Each number is 500 + 25 x the weight over its row's rms, rounded and kept within 0 to 999. Layers, rows and columns count from 0. Numbers have three digits each. The size before them is the row's rms in percent of the matrix's.

# layer 6 MLP up, 896x224, rms 0.124, rows 817-895, columns 160-191
106:518530465505494516524468490501500534493499482500506493510518546509481526515535483511511457464492
097:505489497505515501484472527519470479502476469496499514478519475487516500545492489496545520475487
099:518517462481474490479486519533479501467479540495566495491514460440518495464485475522545494502490
097:515508487538514522530509450509483534473467497549501537444495477507488505486438465500530493499518
094:489510486538531464492479485503502507473510529525485538529462453503505509465439502477473505462504
101:487527489496470518520498461512500494485482514448509522501520534539504448480538494506568487522532
102:499518517494483498521481509512501495492503487491523503488530498450478519547499503517504530495458
103:480503445525472444529527457483511515532491436507518518524493508518494466488489505481498492522515
102:513517471507496487494525492514447470464487501500534494553455564482535455479509489473492574506482
092:489477513436521486501472506481507552490463492465528485471474482491527491505508513514501474461487
106:490485539506541505502493516511451497490487486492518480538491488489454475499509514501492492477496
089:501461463536521507500531472484547464520492488500493544521485461480475496475506502501463476519509
108:500504519498488511546479519531504491516513503500493488446541506526483478520520495502514511505529
100:501524501460491506499506526517467482502520495482507534523500484484483502542511475492564489481552
094:494496548493511448484489447483476480524471480520498483486502547538536470519491477519531476503493
099:510501489501522489498518502533505546484478589463481532499465493482473491483531433496560473457483
094:481533491505478492541499524471487475480541499510538530497486509480537434478469540496519462515526
101:509487472524461473529473518487488491492467521511502543539487477466472537440499510516519478493454
097:546514526498495482542521452536485495490474492469478510463532491485508503553494466498474473456537
102:500523491531497510504536458513539500539538501534514507502519474500502486514440537496523483486521
093:509496514546455547474487459485484526465523529517495508475525456513553471493537515484518471486519
102:480471546497495457498504536500448429500492488465526488538453538494506495506494500472496501497473
100:488503513523511470501457524471488489518498535518505519485486508507493527492499519488497513514471
103:476494482498503498542489510507478504497470510540553482511533460492490488502528433523493459488493
098:519470543472512531481503520485483499518483536498471474474512477521469491526496505480473494531557
092:490493511539492472512510496510500466503446465480487516499488516487493472563504453489477510443466
102:495565493461499477467485498479489537511426512504445512498491504470515442478466547531511467509509
093:485490515513500523542486521464486497500470492509480519509473499512488491503506495499507502457500
088:514493487508531490505510467503517512532528489512541507484496511467474496504529498500511492455548
096:494474508471518505544474464510513515488489456461504443438472478492541483526524512471495499524468
099:510512497494520500534466513480519490514471468451461543482525506482530559525500491497482463517481
100:497486484487531506486525497482506516533470457507479459477503469495526470552512480489482457497476
095:487499508502481563512446461478502557514455514542489521522490484418471477535512452494480475460514
104:525539507516482495503516466488505488507464522513476524485520509477518480494482492484513561487499
097:533562498491519488527468463502480482506471467497512494498433494481549484510466487443516507550489
103:504523435477508480478510481491489510534490494514474491533469460545504486520492487538498499535527
102:462473480482496502484525491531519492477500496497481517516469481464508545516492470538485548496520
106:525498532464480473502525537529520458498485461501500478507503505547495504487494540506518532459464
093:517487527475488519476507500523519489551487479503517438454520473513474487492490517505554451499534
099:531571492465540487484497504482510500507513483547472471518482528501501486526511473502523495525487
092:532519472509485517512525478484476495552538468480486496480489522443503551485531474534489501499532
103:478495518510523537504447501519529465487485475454510521531517488494491503494486488513474500443495
093:508546484494484543527530504523476514495500485537492526535486468470493477489514515546477512477450
096:504499437491483549457491523503504537513494487506500526501522478455443502497477485523482475487498
095:514493553493551500506507482491444499517471439526471467496500477488456496486499502515522540490502
098:464539533513471512537512494502510494516485503503516490489497497519502523478519541503539448494525
100:547486505496516479491494529466525496494513478510484469505531491490480479494495518477511501470524
102:524477493557463473512500551504542493512479468504457505540509510521533523547534490485496507541518
102:528518546471509508482502510476498490521550462502494504459486463441494467514418509496460508498519
096:516514511498494462504530506500517531489476534430486504471495485501507512553515512482519479442520
091:498445496508485509441529504483504451518447501507497482463517474522466481484501500523465516508489
097:463506500512491484526513466519505496515495475500517432526486528488491517562500462504498493462539
110:517473521470495527513485532499517491490476488502532518504495484495529432465540495475486524474548
098:524495491526533497480477515494520501526540504471502490489488474498546513517523544510508540538503
105:512506498483502446468524497522457426508508517488469498523483438563494506510461534474499510504497
090:472501465504454493496489496508483499507544485497516501494497494499518491503464481485521475514520
092:554481507510491545514529491488520505505500465527533471453509467526540561479481497490445502516467
106:504527495526475501492448512485470493520474547496456482497561490511512530520483486525504518515536
104:553482460522501493520470490537475463514535515498518451524505503520481487565486495495502495533502
099:503521464474517538525532486514502470557506498494482523486481527504494541499504501578473522463500
107:460521495508513486507454473536438477497504510513518525495517524518486494534463493501523494480499
100:528510532507471543436481516479465507476500516498493504495472498506483481485536515531504537503478
100:525492529475438484487513480476488512525495530504522517500531541517507527510476490493503496529510
102:472548473520510548482515510479535498494474464528528464517492506520530524488516510529484499474500
097:527507530538500489448495468496534512522511490476542465507493510522536485534455497518540518521517
097:507500484515509519536465461499498519507485533536474512479488505470535453453512541455515481530499
102:506512474516494495520535480500417451486499502481500482487469509492496500513466546531521490470481
095:478506474471505518456482487492479468465484496529503524496529519546469462520514490529504481505475
096:504503494495503502510503497486510477514476493482528462476493514491490508521551546478550485496481
101:522567483464499492473458501475522499533519513481496523436498525496508548522451516441548503491468
097:544456464494508544496504491498471483485506503531564495531504508530501527503521543510519504507517
094:505494496517499576499451478460515469495447515519491495527493481521492513461511582496479517467474
095:514509522491478528502475509482517473503497448478488544476476477462506475504515493542566511518513
103:488500492521458504540527495507519499451460496480496493504500505469507482479514492493464498489484
105:506490490483458545445469501501506466462474536495522503488502530507439508518527531518507524464511
106:489498539534484508512484471471481509482526524486455530463532508473497525523511504484517469461509
101:478524432470450521476488463520509495520527505504505487517503485520488469539502475513469495508514
105:494529542450494490492459534473497500507467525471451471496467522518462530519531526524523511468488
102:436518519524522492477462482544508505509508464503547513455537493474508502466471530498458492536533